Weights of a small GPT-style language model, trained from scratch on English Wikipedia.
Size: 11 layers, width 832, 13 heads of 64, MLP 2240 SwiGLU, vocabulary 18497, 123M parameters.
Architecture: RMSNorm before each block, rotary positions, no biases in attention or MLP, untied embeddings, normalized queries and keys, capped logits.
Each number is 128 + 24 x the weight over its row's rms, rounded and kept within 0 to 255. Layers, rows and columns count from 0. Numbers have three digits each. The size before them is the row's rms in percent of the matrix's.

# layer 3 attention output, 832x832, rms 0.0195, rows 214-427, columns 448-511
097:086143142090140123130149133119126152132160122127100152096143152125070115134089106102129126138161155140107115105143130159127137119133128144138129067128144116153148145094111124124124164118141098
103:125157129099111130127127157139117150095123135101123119125111099107128163133132165128160134136115121123109121136126120118116067098111106130112109120136133154115093152121113121126107136115139123
094:089103121103109136098099147101160103088100126136085106096124111105112116098139097103150146139098111177116125131106177094134130136081134100079139170189167109098113177105137143148115132140159135
096:107157118085110144136161136138156164109171202134125132146125130132091091111108118101184154102155136140139156134104113126138107105100133136130109126138133147141100122091116105116114171095102118
100:147140117134124138146148130152161139134147146154190130148104146150105120162171139077148119113145153121094170164076111115181138113133148106114132136163151113098113127126094103159109110102134146
103:129112079134111147163135108134128135117173151140087127154167090106131123119134121150127099053141167134133147146155148154133109143131151152118153102121136133122129158129152120145136091127113124
097:129136115148152135106116157147108126143153138105146130136133120093126083149103173179146132119139128117131098132149118125092104142150095173117122139123105119157125072137119128125103109132074111
099:159126134132103134176151133118122118120145084138125151110174127111152125122133116133144157133144103142150120145145125176131162116125155133092155154140134130152116134139160113148145117089146100
096:084127122156124136136118140161111097100120113102159124146097138197121154105155169148133160148088108123114074134088109090104129116130113130126120088115135165128135113123152151107138113150139142
101:160099125097110141130114120127121127118140111101132134145154110120135146142123143108124121151117144137105107130150136126124121170119118156099179094113119132118168095106146141120129152156150093
097:119123107072135107119192181126165110118124133095133114202138150162124137109111089092147111137138101133116141160116073132144113166110068152099133120141084131157108135163148142124172154117137111
102:155138108091116133140151117162123128136150135130077142159110098161130106169129131090169143147122177133147121134111066132116141137088154161094150078144142121146133072135135096107098115126125118
109:164090165087134084140103131133127107155119150113142127167140115129127134139141134097156127143149099140141123166080116158130112169163158164131113155162134113108140090127118171137089142137113155
099:129104133124137111139140124145109130130150119147147121095130105104130132129119099140119136126090134138129123125128136121166088145134109134174115132124102102147159138144142144157154120174102110
109:146122102083141118160161156148108103153129115137123093172140133123154085164133149109164134113143117093109155147140108138113151150159131181129123124134082146132138122148143172087092130114156112
095:132112112113185109112117137129157103139145114117145124154088110116108109137125141131130143119167139145104142157120131135097149142140132142120111174153129106126110151124116125127092115138117124
105:138133140170140097115136149139116083154111136180109160115119131123173097122166126146124170132125089135127134117136090131094158135188176089108127166132110126087108125129114131127121112097150116
102:095116191142121105130098164138133147153109102137131117135133077101145134139136118110140120149105118112182100115173159137126119141135128123135128152134128106093176106112143134134094150141154151
104:198124070101128135121139131121137111134109117102113124121132137151125178129135112160115149116120136097125156121132118109136145130136115110126152145135111098156062136173112130138149138119075118
096:104149142159131152153136139162084122126140095162169138096132118116133120126160113148092176100100123116152092154122158118093095099110099156139113141180116165136131127115143141168117101154131125
098:125172153113119165081114099094152125138111132115160132113097117126114126120107102099121159109156094148093120114153155083119143100158135054120123128137119113098103164121125117148134158139120097
094:117129116138161163115134119110080176142138148129111096110137179128118144116121097104135092141126133144106102142135116094154150160137123105104151098132104072114149110116077160126141147126145109
095:158148114116121128143109123143090120142143126122123122127090107115104108118133164129156121152140140128141111156156114125084158124127143113139152143106121141134132120136128101130130154157130135
101:109153137171126122118168132094147149100112093149130152085107116141116099101117089135136147132167114155151105134132142134129134122091136089149078160121121120120111154121123110178134126089148096
110:089161138148113121173155153131147146138129163150108109166111126127113100147127126110172108146115149122134122121114117163142113089119098145091082119149175143117086151133127145150058118134142163
160:118081150114160155119127144126135126131133132184121104160138071145159091124147109113155097097059137098179121166118124101075087150109127150175112112124144128128149147140169168150082095107155140
096:149096114145129140123120129094123108137130105123094132129108121131125108117137145178077155097092158116124125109138110124131113138168125137098114116122124144109082140133114063149143143141145138
108:120151120124153133161186122168153152106117094089133139159165157141111114161102118125158143162151148122127118132138111142116165120110080139130152143144147138169181077116124153092114130134122071
105:182103143144124147174103136106152120125134093102091114123110112095148135161122168158129130118108118098132123115115140157136121127129114154152117137119159156149149158136135092116115099122105163
102:113147140116127121131155129116132142133149132104145139125137155149110130100135088135149151139104091163124118107122105125130123106141114113123119141137103129174085134123161120174121126172094123
084:122118103125124155144130147073103131147174076139157178092139169132178157099116142141143146123128097132092116106156173157119134074125098120137177130147149155157117153146149097135150111117141131
100:099153082125121145116113129099111113140121100136142141102111164161121086121108141146133171135120141138099120166138145108073163119089098128122126166126118112139130138115155139123129145092093133
099:158114120148117111143068142152129117120096118120079089148099090089146127099151157132101138115136148110149141092096098101158113105126163128104125115123146144125118115116091085106130121144152194
095:106143151147122095145119111153144145118131107153126146065130093118137141133197129177147142129089134155132159168087110172138101097178130134120124156145145145148147140115112123121139113154162125
099:113140101128079126126159164149146175105099158180120157090090142119154128147140088125160138101119109146093081125069162134098138121081149128134094153131189081093108142090151157138088116130191109
099:129091154140103145134131129122139124153102089115164149105092123159148131154107084159109132091141121146145111127097146109175111124123126135150106160049134105084151133110100135148154128149119114
100:139167096131167146141135161124107166139138113107115147175152144095120112098110128116139107117181132145141142119144124132156129143134117138120150156121098127155125128133124095113127132132094143
088:115152129114136100123153138077154159125154085108111077094122111123146104130133121138122117097141115110127154122089091147157108153111106152160134175149083124129112090169114141144121118127155131
095:113119090125152109147132106104110157153115118123092124142172151135142117164129136127130076112087136101145100124137120166114135124137079141122145154122119163152163090140119133121160107144087127
104:139091111125150124110077120133074122124130082104093110155154160115159152147134164173076103098141138064145107130155130143116173180152149158146112110108071130107157119124123141076191144146147146
101:111089171157130153126098118175166127105131125125108130139121109127123143130115144153099162110109128105139096141121142124099082157115100133153105119138146140159143151137135127144172087134137126
094:112121111106095133136127150140114105148111126093135106172131107108121118103110113087152136156138088119115118118130141106132099166114125163132118139157097133128116110136151131149103190151107120
088:173119120136127131190121139142210059100121083101128126145156105095165144153165168148142161118125091132156140162113096175095169150138115184153135141142128140133147101140124111116108113081156120
103:140114146149131140147101126149109103107127126166141170068174133081141123088158117164155145073115113145165154140118130099140136096119184106109147158131141129056102150127091145159173105075200138
095:096111128139115143123104120164099094099127093137151160137103146104120129106153124124118168140135121136131075141135164135116108152115142171114095107140112147153143124124159146152137137120145130
090:160153099125125167129163137090132121127149144127156127135150151161149164135149139127091080136128119091114152106116085129152173108154125110138150107118091129123132123130128120095145138145068133
093:158080132109161145108106108117129110078151108121168121114171105163116132080108182106130137108115130098143111143127147127148126125128139092133130096153125135124163156120121145129147119133145152
099:122138131132165129122130147157137096143145125124150134119119143095128113138142149133132124112128113134116149123134085102122137097184130094106142109133099131113144131148103185153132121167103134
106:126153152089085123146116119126112155120134168087112147106129147154117123138109132143154135119124111126153099145127144128124136089131130123147086172128131133154144142086097098114155127123106127
096:131122146127148098153124114161171116139116110093173143121158145122108156158090161120093138143176131127109120114146114155156120107096112130120151102122115135130136114129108111095119123084107136
098:126140138088101120114137158116112123161153138148128119109105128109153142126086113177135123102161134074139120133116148145139109117158122154119123117103093100126102123150121121116127101107097157
084:071148099106123106105126112137172128117111116121102132173122117142052101116137126053129097131098178143139154152123112140130115099089161127110117104105135137137109168114107116122082121159120136
100:120143101138082126119152166156134131136094126152100120132127116146143104090140127059137097131142133135112160152087130115141126104109187110100151089109115114091103143168116119144110121118112161
101:141121125121113105101111072105109118151112115119109108113124153134170120110115117142087123126115103084122130100135132139121106173131133143165159154114122107115123134158142119149125120086183115
106:098158131155162149122103135110170124092114115137136172158179144174121132099159154081106120131159176142166147139127082144100140128125151125118112124109111161136105134152165117181134116087110131
095:130118106188139099124128128126111158126104122119130144123127174143132133107110135155104134166166107115142115104106130156118167148115140141129125154118117166141160081116123157120133113115134142
083:148123126124136148161110153130159089112153076108129130169107124110135157123131128138148113122106125094123162164158103105120161153137137138118133140101106098124094154159159134115139113089156146
103:099126139126120110147105129087156128103139098132159127129153087126074146079141169152138118147150109159154126091118133114136142079131106117113155135142140144110095131103098111138143120106150184
101:111139094161107106117122099145150101109133109108117130113144148158113113112091131112159145144137154137126093118127164128140149096095145118163109112119108162153154107109152141121121146178113125
100:138136135123118131071131108155127157067094117108143149098123145169124175093073090114129115106143128103109127144082127116159159136079139131122141123120129106092103103136150116116163145136120141
103:154138115139141122170174111088157137148153113133093138123114119100114094127140097166149135114163121119151151107154109159126120089174142112131152147132147160130126110137137111155120118106140123
103:147109126107115124114156113141131131122115140098120125149152140185140131123138147072145103122101145124142118151095130161134117114087136176152148096136132169124134146117153117162123110102108124
096:085156123136116103078116118106127124116149093139140123115121148120118137085100114135103123133154122142123116079166116125147126144144145087125140070168078110095126121151107142119160142134165149
096:124152104121130117127129131125146120183114133108131130166127111137073125122139129120158143151119154145118144131138108129145116111092141140101096133115136151168104161136122110128114132128093116
105:149117155119114115120104125172117141143114112164140113115110100112155120128153143123158112138111106121149106177075141128105120141138168154128154157166142107079113120157115127131097101121155165
093:085151119168085118156145138114132186114132111137116139125131107133094108120148103119157138108129139143124112108120150137132132086123096140113102132138126149126139130108103117131103115122127128
096:090125121148119130128143134172190143092129115141134165108166117156140143119113112102171095127135121174156147142083123128171131129125136143148134106115114136122148108104162130117117175128128133
089:184105144085138093153150131170138102165143128159103128132139126125163146171128114118134120117085126120119158148133113153138117178144164151121184113204143123128110118178150136102079097116138114
106:115151097135092095106137094123141115144093156120104102128096123142100107148106098167091147119150124094139137087158147136110170144112130093174150143059114117115139110115116129091140132151139104
101:172088149131147110134093132110114087136113120130142105152101093131144153148156139168061139124164152111146124154123107130134124189145152177137127138132120092127145113149153130159121109135178133
102:104162118117116124137152144085141150114156122100122087147146127097101125107108109073160124111149127102145129173125118159131176130145109155118100112143128152135122152168122140127135112106131151
103:122084130089147120089123128122126125123143135170132139149087114116085143116126110168118145132135148102098110118114148081088149156119117130146135122131149087129141158134089150121128084117165121
096:179134133069177115141120164063187141144142125092082129124125178122155138128111101150146131139152139130125148106132085137163147144180108106112131166143126123121076121159115119149144146118133126
096:131158165164126107144101105131098131127153137133122107097121128151114118140135137161086152141129104124150117112100125125125140102170102099173118113097174161128144128113092137166097152126121152
094:137143130115072083125102099121120097123110123117152140116149114157115107120084153139093124136141117171137183138167144128167168083107139125132142175134121132120149105104184099057155184147124115
090:150140114172127141136118160094121108134102100110139183110132168133125129109152101128128133153173103132125150102113126096114187160146138100125125136122147092107145159131100128115118138085150103
104:152130127071169151128172154111137152155136133159117154139125113160128131098127120098184099128103090127151119176078071118117121133119152145103153113132135110116079090109119155142102147108157120
093:110113115131098159112131092171119139085098150119176159106113164160096126137138107117104121107142153152109118144088168129155089123106121105103135120154106122130166116101144125161133116159113100
089:112099113119110166121098091078114138153119146101155124087129126114095121116117122117074134123180132121129123077159190109140137122138122129149135104132144110123139136098095113143159138159124103
096:130117132115136122120141136113135125127085147102136096144153124138137133139113113099125106194147136121127126160126152151145121161132124110111123140147119147130125129160098109117136153150132136
093:086111193116133138088124116131110102168145129176151099190086125135116086128138164128113145138116118162105136113144089101086120106163141155141129115149150128129080180137115143153110094105100153
095:122130125107145112124126117127112088170097153120143124170138131147137116117135161134096129130158136080128103126161101142081141120150122108126122154139119122149134164115148138144134120093110092
091:141150119162088169140113110140085091143124119148138166132135123126150118113116129126123101113096123138189169118172143130129137102140162092103189107139163176117138078116159140110147142103160130
101:124131175131099153117127126131133144119114133140174129113132140118143177122105091171110148105152094136102108093129093101162146148122119111141115142107128068136057130133124117139177139126110121
098:137110096166116096178120130099141096138144117164111124145102104127076120144150110162137164107140097085136125128114126182098132165144108137131129139147144142134176122152144129119096117142130173
091:091115121083114130087139154157101121123098130109140154109104154082099122122126120111123142140139095159111121136079124143127131115147145092101180121176126116082126111093087148090118133169127112
103:139092149145136155135100097128106135135116169112167130124117117121154177102117109153114139151115125142094118116160173099136136158140120093134140119148131125135145144147166152158140165177121087
092:133120145099122133123146138125134129128123160145120139125110137115158159164124146150144151153093159130131104129108107151142140079132111110103136112179148136147149122107113122144120118136139131
091:098051162151101108112118119112095110139104123154125118142088096105130135162142152149104116127149115159121094113123158114138114166156144134109105156147135129142138178104105158135132117143139164
091:102118063110150100103140114108105141150118177137108150178120153120122111114121121129107103136145151145125146142136116120121159116109129121107147150112114085100129130110145148097146105140127119
097:146138120115128119148143166100096156124138138114146164128142157118149131067103119144188132086163078121146147115121130126160144082166117121101150148129120151122116103099136122131174152159113134
087:094153139192130110113107152142107179162140115176164149151145136168143071100085145145143133133112082148159078108113132131076131095127121122143110124118162147123150112140133133161082108101132193
105:158116150100110150129139155123118097148146144123145122105140137139159127127111137141142119100090130097115100131112149106110126102130111124114171107109164107133138142110125160122162112140171082
084:143100145135119104109131140132127108141124131147088104134147127076147137144133106130134140137151123123067135143114144118165113146144124105114123128167159108172141182098115115082121115104115139
110:103152112128101117141141139135110116134120126094134148148105126136123147159123108135123134122114101119121116139127118131126162104126098121119098162120145132158153141141121097121148147155084096
108:123138110112133126108120123127147105080101130139140147102074140110082103082103173117125142172142071124130095149083126124089176130115159128123127128127167111071139116077099146108140119077156134
100:106111146133111084120100076107159127133137112137104132085132166095150143138138130140094137117102150101129114090134141125135119103124173106090110126112142106093167102133102134112151064095154119
099:137073118136127087138136134138163117135133117151113102115143120118149134118134135165115112123147152102137167111133109126153107151140166142164099145129099149127129110161102127093185125155116153
107:074100122110148188127123110104099125104143148112130130189122098137093135103121142088131094117147146136142101144138112113111141091128105136113131080152118139152146119111118121142151129147092120
097:100136114131107059099123119123108123152120102131143131113141123106107104117133129121133127142127103150117133109129158129137117147134144098120164181121128131112120107182099146148120097139168142
097:118102125136137132114145163112124119154126113127131092189127121146137126149125093109158114143150144099125110113151116131138136163102153138137108110139098115123130125129143164113107165117142132
092:102128163121170132096111135085106134099141125156138116112133127153126155134148092154134110121112120084151065143165129118129160120129123142158126088152115119150141107112136131099108125168131137
103:123139145119114124130118132159176144132121120091154147159156119124118143138109144111154123147116141136133138154107120127089115130119082173092153158140136125126130078160116101149122139102157100
084:139171111124158127107114135093144145139115122132138133087138161172104108107087138103090121092181103152108138128146118107147143083111117088144168125075138113087064141104134073150130148111132138
089:148138098124112138136121143103161137137143120099164083147144115105094165111137136080101127135119106136140126132111096131130101141131099103132131165119140142117116142136094091119147112091149102
090:089120141097138155103111148098130169131105132117116104148112126162163152124135105137124166101121126128149133121142135093125059122102096102123113151110074108118129101179121136151156101120144136
102:138106134090151141129107110093156126117114153105134137135144128116119165128160120150113102126123109096126131143138141102159116153127147113099094145121152119103125131124061126105166120124122128
106:093132112160105114164120140129119129102141125150116132104114100126132117106160149118143147125119120109168137120121138170091129103123143131145072123149144160117132141140112130136114097115144142
099:120148139124099125138121134128137153099133125059133117155149145088142167110126149108145119173107177149146151139129095146196098132150109108115097125136098167170125111094119125143134149118131159
092:173107165144136125128113121144136105124136122151155139113129098116131128147144170139139144113119122139137108114114112116153082105136183148160140085120128150137105093112123109136106118068118180
094:153132133108110168133136129129124120123122143126134098125124170154132132177122130111116086123126138092125148132141107128106118106112109122130112101127146105164102155123138137101106103128120138
100:152128127128174126129150138137137149170116143143129121167154156136137127134123123099122186122126098143115103149110092156121100163153110129103119105171135107105133133163137156158111107104121127
100:172137135156109087141104159112136155170100112138116122113137107133161106130117118151111158117149077101145130104110141144090188119117144135187141176110157124099143104176119108135113104140138147
100:169136115179130128167144109082129120139127122130114116140162139123128095116122142142094148125172124108121166119160143184155122141151133149144086096159135160142177165109166107107126135104086122
097:150147066097170191133101156098135145124191136090120144138164157133115105093084147143152133133089155111145141157095114100093138161117105164101129144131106098152091118156126135120175116122119144
103:113134153140148120133099118139135145148086116116160116126135126147126108088114169069117143130185125128140121093100105148128099094169147111158113129134124143143102143128085133178117117094120183
099:095171078137111110079129122097117110112133125138124148108116143098077104128125138121143137143107122100100131151139134153125131122134172118153141121116135153084120112115103159140113195155160140
104:115135079138106120149127138095102134167103138130141168144164136160115067117106119093149122112131109156130166164145173156139159125082150119133168144132143140167140098152149126140110141118104126
094:122129108173163125135135129129104105166159102144172137175110109121086104129129116151115135173141160137106141103147152123103104129142103131107128105158122143168171175136120134093139095172117111
099:095123091123140185136149112095127130101092112142112141135100136173147094138133116128125105128128145103123112110126135132113102114129101156177103102089126131140120126120120115102133123141112138
104:140127128136139154115136200108129149118108082137154129159124144127162119109157160129174147113153101143119063126130138137108126077160126118104081137135112160141123140109156137109134115130103186
094:131143138152141129150079118188125111135105150146115113138106092117137130118140169139104132133147160115104123123122106090120114151087111139163125135111109152145129137123125096133102104100155144
111:101093153119142119134108149137128129113105077128150111118132094111157171105139128161084107150124144124139119138117139124119094183143151157144068152156113108149130142129105172101139102126167176
104:132128115129123135154139137144188160093141119110093132096138143102119132163126105135145132116138115135141129115107105131103197141103082131136126134143167106123126110142099138161153106109145095
101:094160137156127144145165126138114115133127161095151109180150134114106098130114151062121084130115132147128132112146113160142137129136127127102083135179130162189129139155132111132142069124131157
099:101089124113121096085107125135133072103056123080174147131091151123108142088126108093128131161153099148113118128116153101123170159075162102142117155111077132127166117113138130102184143134122086
094:106147141137123157134122145148133149117111137165119110103076144117168127165147088125158161107082130153111115124149172094119126107103137083115124164144139115135110163137148147169103133136130130
096:139153096110143149145111135119101138115170113096081116128141109143138132118095141118128111112151149088129133114134116099153117123136124147139126108102109138158150156118117114101120159110075144
094:129161120128164093127137154161099117145140115116126125161165133114161084156105180085123114147155138117141133101155075154111174132153136184128148112106111146176170102141114127081086134088111105
086:094161114097145125123143181136155100116104112097103103120116158123170103142134138118157131110133128098093109123125083135093142138127117104146108188076099123138114152159122142145142135062152136
096:169148125089156093115117178126129086103093110128119150126137164133145125120129114129118128122146129134156141107111080144157166142136152123114137163113097114111081110138151118127130165120101139
092:103148123147070113109126131173091156101077155090161122116123103132085118096111113110134147192177151135103086114064189115151135092108126081122107140153132170114129116072115131122123139159137126
094:104160092106152077127079147189132123107136081114125137127145129103089107134114158118130106112148189110124161139139138137112097137111092163148120136141139125148129130160113141142075121104106146
099:087107135140150125089130130130123105129104098152144126108106109111092103137133115113107119132122124133118115137120176078120165141116150074119113104168129104124144149097121137114093117132114130
096:122114129147105148144093131140124148166144200128117117151120123113131156158162128155142148131096133097126102148147128113092090145114082113128116072103100116145179122129145152123124118145147124
098:143141153134134113111137136127127116114126127125129139129128084130147122097094122114156122127087074140153111122139114122091144111103116111128125133128141133122146132124146155106127116140096125
111:167150115141122164157130123078128118160143139142143122129146133105147181084135142126116107151131103080075130139127149169132143149134148105137137122139101118108140149154148138133140089096138119
098:117154134142151128108135136101158179134152106145116145101084167103131097128115098143140137134125119146171129106151121142102154092145119102144165130118100153114099124124098145138132101161165117
093:092152136160124101127103103167104113122126116138124113114118142123115087156138164111120163091097114177138119131129147137129123111136166105102153136088105130124121122098153161115092158121164117
197:118172106102147133157170212098195161122129142126109117183185129154135093093073117074201107101172100109200166157127084158115159104078096152140132150114121135108085114171145155155100155087125177
093:117130161141118141122140149135168139101114093127206131120131095140139099119172145085153144105162147148148112157099110123135085090075174164139090101096103148131112112163139088156106106099133170
108:136109166129129109143128129124122145152112117127134118109131117124159125182127168158116102136127139105144096124187113137126137122156096168143110126097112160148165110106142111093129152150071169
098:154128111154124171151126109138089114116092132139099140121146128130165149157167128145122111128132161097132113131128117145166165131132159124110114095103156128119131134119167125096151151131157135
099:141144169147121122156112139134099128104147079102131122085131135124144153136089159150137180124142117154136086120160129138113110116144151152132122136194107131153122097133152140110123127118111169
100:164133117120094110125149149174118159133139152133083162102154129100137124127109124170137156145131133100121124134095120152141132146090148154143145114122123121121131130110130157118108121133136104
086:125140110141139150126132137122105154118152108161162206109154145090134104112085091143149125116157129139104152117129143076152124125094100133071151125149155066107110160118144143093085130121140103
097:076130140125140169072127153112119099146128116166150122118131078137099097091120114120131157128132129167124104128154135065091134123102169106130143119118121076090100153127141153129107123138136141
100:143109140138133137129101157107128138121135113141148123103140098126157133156197101154133136085124127110135133143102112138155106123160123126120076116125125118134170163131113135108139125164108141
102:118093123139099103115127116121114137129126096131093140097147107142155106126117145161102147141107168136135153101138129159133097164125141159129125116108120163151156143163084125116135091127108148
089:155128122149121110124139161106161155135141154174149131108106128146183116136151095164155133060114117098159145106103104127133154098111136161172116121141151107068120135152084168162095146137146088
099:160145113160081110115133137145129137157111130125110136118119099101140141127103128120139135109102129131085150123153134130169113135102146096104155118139122143131135181145136122078125148126123142
094:140104144184143101127117103131126150117121119130152154125146148150095125104132128160126144142134126129120126109144136123112136140161114128129123132107134125100166156136151140141112132128137126
091:110128131177103123123146127135118144124136138177126151136190090142119141114098137122125141119169142133143145122116108150170095101173153171139102104098123134126168173085140141119106161145068092
105:102147090137123124131106095106148153107147073133096150099128128127117131171136083140128116128117172157147149069144167134124137109096114092131145115101170140117148165119134088110145118142147098
104:137154132164116125139161143158108112165107147162152131165168119105090080115119104088086125106150091158144175172101130150136151176124148110120169160112142148113122136122135138156141145108139133
098:138125153102135122123128137131133154141114151122105078137125158115137122126102125139159098114128118088124134131141131108130079142155084143115138148160115131123101104137144138127106130122124150
097:104108136085132131173164120128149148155135151129131106160116081169103135177151115122156124134146128128128161171079074140152089114111080198152154144154133132153156107120125112145090134101121147
095:075123135121116095138152167139159141152112133161143155139132118148130144128108093099138102107123135139144166129149102132114153076132107109144163151137123093096138098165151149141123160096132166
090:109109094147114052125112167143140106135112158145139117139135149113129114126116146124117126130112136125106118095106127149092148159125137156144110163146151129160144119109117163132123130079120152
106:112154135167098122116125166139129164137101099120143132109110104144139149089124133127107144142150089142162111096131124151150160113106103126122109135140126144118134124127123117142128152127116125
093:117119143140115136116141117154125115144135136126132106118147147124147168092120110133132128147138143129100120136100124115138114118129138141125150097132123130112081108134127148133097094151147131
098:161077178108160103104112141103138130144092105153134126124123159097146122117120098112081111113130104104167138108127143106149119179146126139108084120112113133100149195159075154176169132107080134
098:117122139162113139123128094128112155109079153142147161118122149183117126140126137112143147137147121136150100102135186136125086063126142098130117066135139135141141095090153126128095104162121129
097:141130134128128134161140141138117134162114168112123102176112111142120141152118118129159133143122110125120114155149121130098134137132091127141124122140149119177148135124140141119132123120140142
098:182115121139141108164098137122151132130176132142147115142169096128209147157179142147153089106103142138146167128153094103161119115129081119100170141111161159137124109174161092152131108119159124
091:185084147113150127104145097170106138109129148104133123101099163139167160134121119109127136111121135089135080157083126151131170199139149159150116144132106054135141135144156132142147115131125053
096:141112153117156129090095096144129151097128135125154112134136118119173126139127125150123109126144142126146139122129105110145143158142136131157094092116105118146136144124148112158157170131140106
098:134150153124165132102113173111125155116149112144166123138104117127095140111097133137150102127146126108152123151118112130129152134150110098135134128120166111132168157107114144129124143131106151
095:147119130135142150117102122164130132149143121135115102135112157107140116156135107111140138110122185142131104101140134152164098131132137133127126106139109097144094149121164110130131131131113109
102:150095111093150140120112136089141126152146142131113133137139125109126126139129103136122135113096123127141154157114122121127131137131121121110147174155118114105126074147136130114149118157133117
107:155129135152144112152104111154183131161141113096117103115140141133152121158111148132115108150155150118117138102128120135123115146131095145180148139119123141138139075166108085131102115110144099
092:091129163157117131093114086169151114152111143131118107108097115150134121127137130095091098136121141161134127121139107130094119116164170137157093103107123142137102154149146098166109136110136124
105:093143095143133148098104133104127144133105068120109149114124130164141117107117119153082175137088118142139069134159141133058141121113102123147120148163115097132113109158172097132140113107134131
101:137157106127131157174111134138146140138116152114103163162115127124143140177117125141134087099145143110112153128136117161128140113163109126104103110123135122147106141126149113090108138136126138
093:158060152121119119122150137151128107127123110109119129142097106104159154130094124155137171142100125095146112132139144106134118124108114112103150131088109137127152126118157181125133141135147128
090:122091129128136137127103128105120162113112125119105120134115146136130125114143135146143117095113128179156085126120153114101139115143126118101141156148117116101079125113130107155139111120164125
101:112139130113102138106122143146112132122140138118142111129121113099162170118111154161124089120156125112109134136147130106109152115162129140127149157144063112112146122115103142114135130126135101
094:160161133127121145140204148146149111161122157152102119162115127181128119180104112130141113125096114115099110119150121111089163119110123121135157074121157142144101127143133140141092094111140131
096:109108159127101100118155106164176164141106099168104138091146121140122102120095129136112118155165137139133117084112135166130148122138118171175150075129168157116142126115116122108099131117112125
100:117154109073102078135161140149147088138097126144149139137145155086085137161120150106144147116162139127128143107138122118147133098114103122140150142096157168140138140120099126160120131098115155
105:112163126103111143085148134133106103118123073093173160103118116143137141124097120132101093114117168148140107112098149106145120157105158130140063160111106102127116102135113111101163153130090110
104:112120112139129121097122145123115121108129141167107096131123133100111116113153146120098141137102136157103126135128122099112108120145155083103143123134131131115133141126108119116142109088134157
096:131155102108109123119145131141147121101135120093140142123157127141136156124122140108167116114179133105127171131108102143198111099117124122147106104118108126115099141163141129091097160162120113
093:117174146143114161097125143145147148118134133123174146122127146152138131125089124141106091150150124143122143117090137104157141104105130126125153122124143124116129136119103115113140168169130119
095:132108155123127094115074081138109124144142130137125141121113120126115099125124158183095121117139139136146114099142141126115116097115110131133133087089163147114154104103104138155132131118167126
109:149110157138119144104116130102073122142131087106168092115150101103145154099132131138131160143133117117145087114150143107135113120168139109154106140112089149155135117122165152119168119149131130
105:124127185131130094084104125117132135111097115140142101100105140114149127113117144094118127120162138121152131104164137111145089111091125128138111137143138118095118108128100120138087160119122176
100:151132123177134118171126083119093141163147095137140142126082102130130111153146117159093113157139103135160149103089113140125145135163137160128127141148195149133157160101151123121112088151159102
094:178122128148108138131108104120124122128153120095124162078164138124149125129106124183138130158123088129116102078117138121109188157137132089128147151122130102145141133092101120134124125125130109
104:134143150162142139114146120134152109110104118120136088119104146091112103171147117139097142147130099155109116123131110118113133155149116133095096137151152139122127121128112106115107116147117093
096:134100076109159081124111144132144101153096115124105095140121170142125094109125155124083139123124134128104152115103100113127110118159115117139135127103117156136132113123122154109156117116112153
102:142123147142124148113114107119157164126106117167165126109120141118162152163153107100120117144121138124126130125170134145095136096126151103134141101121144143097127155099154123150130099103151119
094:132146126138169101141135133143163148105185139137118147110142112117116109154128161130138095111144140154153154122150115160161145117144152149152138086077118142125126106077116112100133149104114164
105:152103103161165111154130090155168101111128145136078157152143137152125124168143140158111151123131118166084158111149111126129154164137136116097168100156154115145134112128100103118133125106137078
098:144141106135113118158161143157116128135140123101117129118174141131098160104086121123127110119127153119126124130119122141160129123127113123078133109109114123182134127094145134073132098131065163
104:092137105124134098113122169155107135140122114131108095147170128162128105092096171097103143119140125149161093125114136115088114123087094162142104129109117157137125135142138119152106114075126143
100:091119114151101094112149135131150159099129169172124166085110111146130141131151109150107137128116124166116090126095138122173105095130110107111110124120177109096136142112107117146101142125131116
101:150147129161135131166167105122112149146153138149148144146112155098113115133143110110107096122151129174101188156151118132169145135169143109105184120129158163117111162175174088180127153117124107
091:148121149114152166152113171114150086109132099152108135159109133107147137132116103155082131109112104097117111143146118136098183138157088094131154116142122136139104175155162101122163099108163118
087:100136118110123109134130114155156142139141121103124148097137128098134155097112116161134123136155165101112168133130125152142128148160135128131133166142098074142147145158110112097191122161089128
114:129116140120156109088116123155088106135122122148119155107128143141112097130114119145115150138148144134090107113127176079122145128125130121117134144180134127128133147094123135113121108146098119
096:164141107117081139126145120115106132114173172140081122119126104107130149158141112130136130110101149157137182137143144117181071108111133117141185130131120126133108163129145096137146133131126114
096:149123119152111132154130121156159144155124120131122097128150162103184115140122110159113127115116132101144106124142153163106112129145106109119115145110100150115126108134183122173154109120114152
098:116105104124156214135111086148106120116140116120123131156130119146137126135144150109123077097128140109146093144124129130104136093127131151150122087110154124165157156090158143109126111136108102
105:087155151140120136132137147110143164141157138125133125124143137121108116117119101129161137102123135129125085105162141123100167099138105106119124129127141128138116120125137149151146124147118127
102:166131151161115155192136137129128144114137094116180102110076094093143156135132158188152114128173151085132122144119141122148118144121083154152119136101122171166137174140094091124162090124153151
100:147094144144158175140100150094154126082119067123132127104141126143154146118101167116118160146145176100191106092137101152131114117147137147172071077116110145142139107109115156108134131127092196
101:139130120146091126109104097107121156147114111076101119127129113125104178148150105163140124167083123154107122129132148106134116157115096112110121194121122120143072149156116114111135122204147098
095:112113089140135118138131141120102126103058172110131119145124159134145084135168131102148154150112138101115105154101150116108153166118149123130063141120112151154195140108095155100119127149132130
106:094064127096159130049112129143152134113076134117115123096093114109132171063099096105129125157118079146125141131129149098130088198105134081138144131130073065089139125142138175137144176109155105
101:104119101142107132120108116141118121142115151125153166127121123085102137133163097129169123159131127160119109121149157148112132110106121115113136110098138158161149128085170125113123153161122120
094:139153107147142107076112139092110100132114098126141102127144102134109097102119123155093114140149132131139137068092150094147124111144119133142115164157138128122130134099111115098117118138102142
091:098081151110122107110120140098121109136088104120139122143152099166123134104118108106131105148150146124130126156157159089111129136107127107113096151142124116111157105156119159106150134130144114
091:119127138120150136107111105105127113090107106139105140119110169173152091161119143163163127103086112088139087093159145098094147069118126132121095121126105130135116121105129152113151110135122140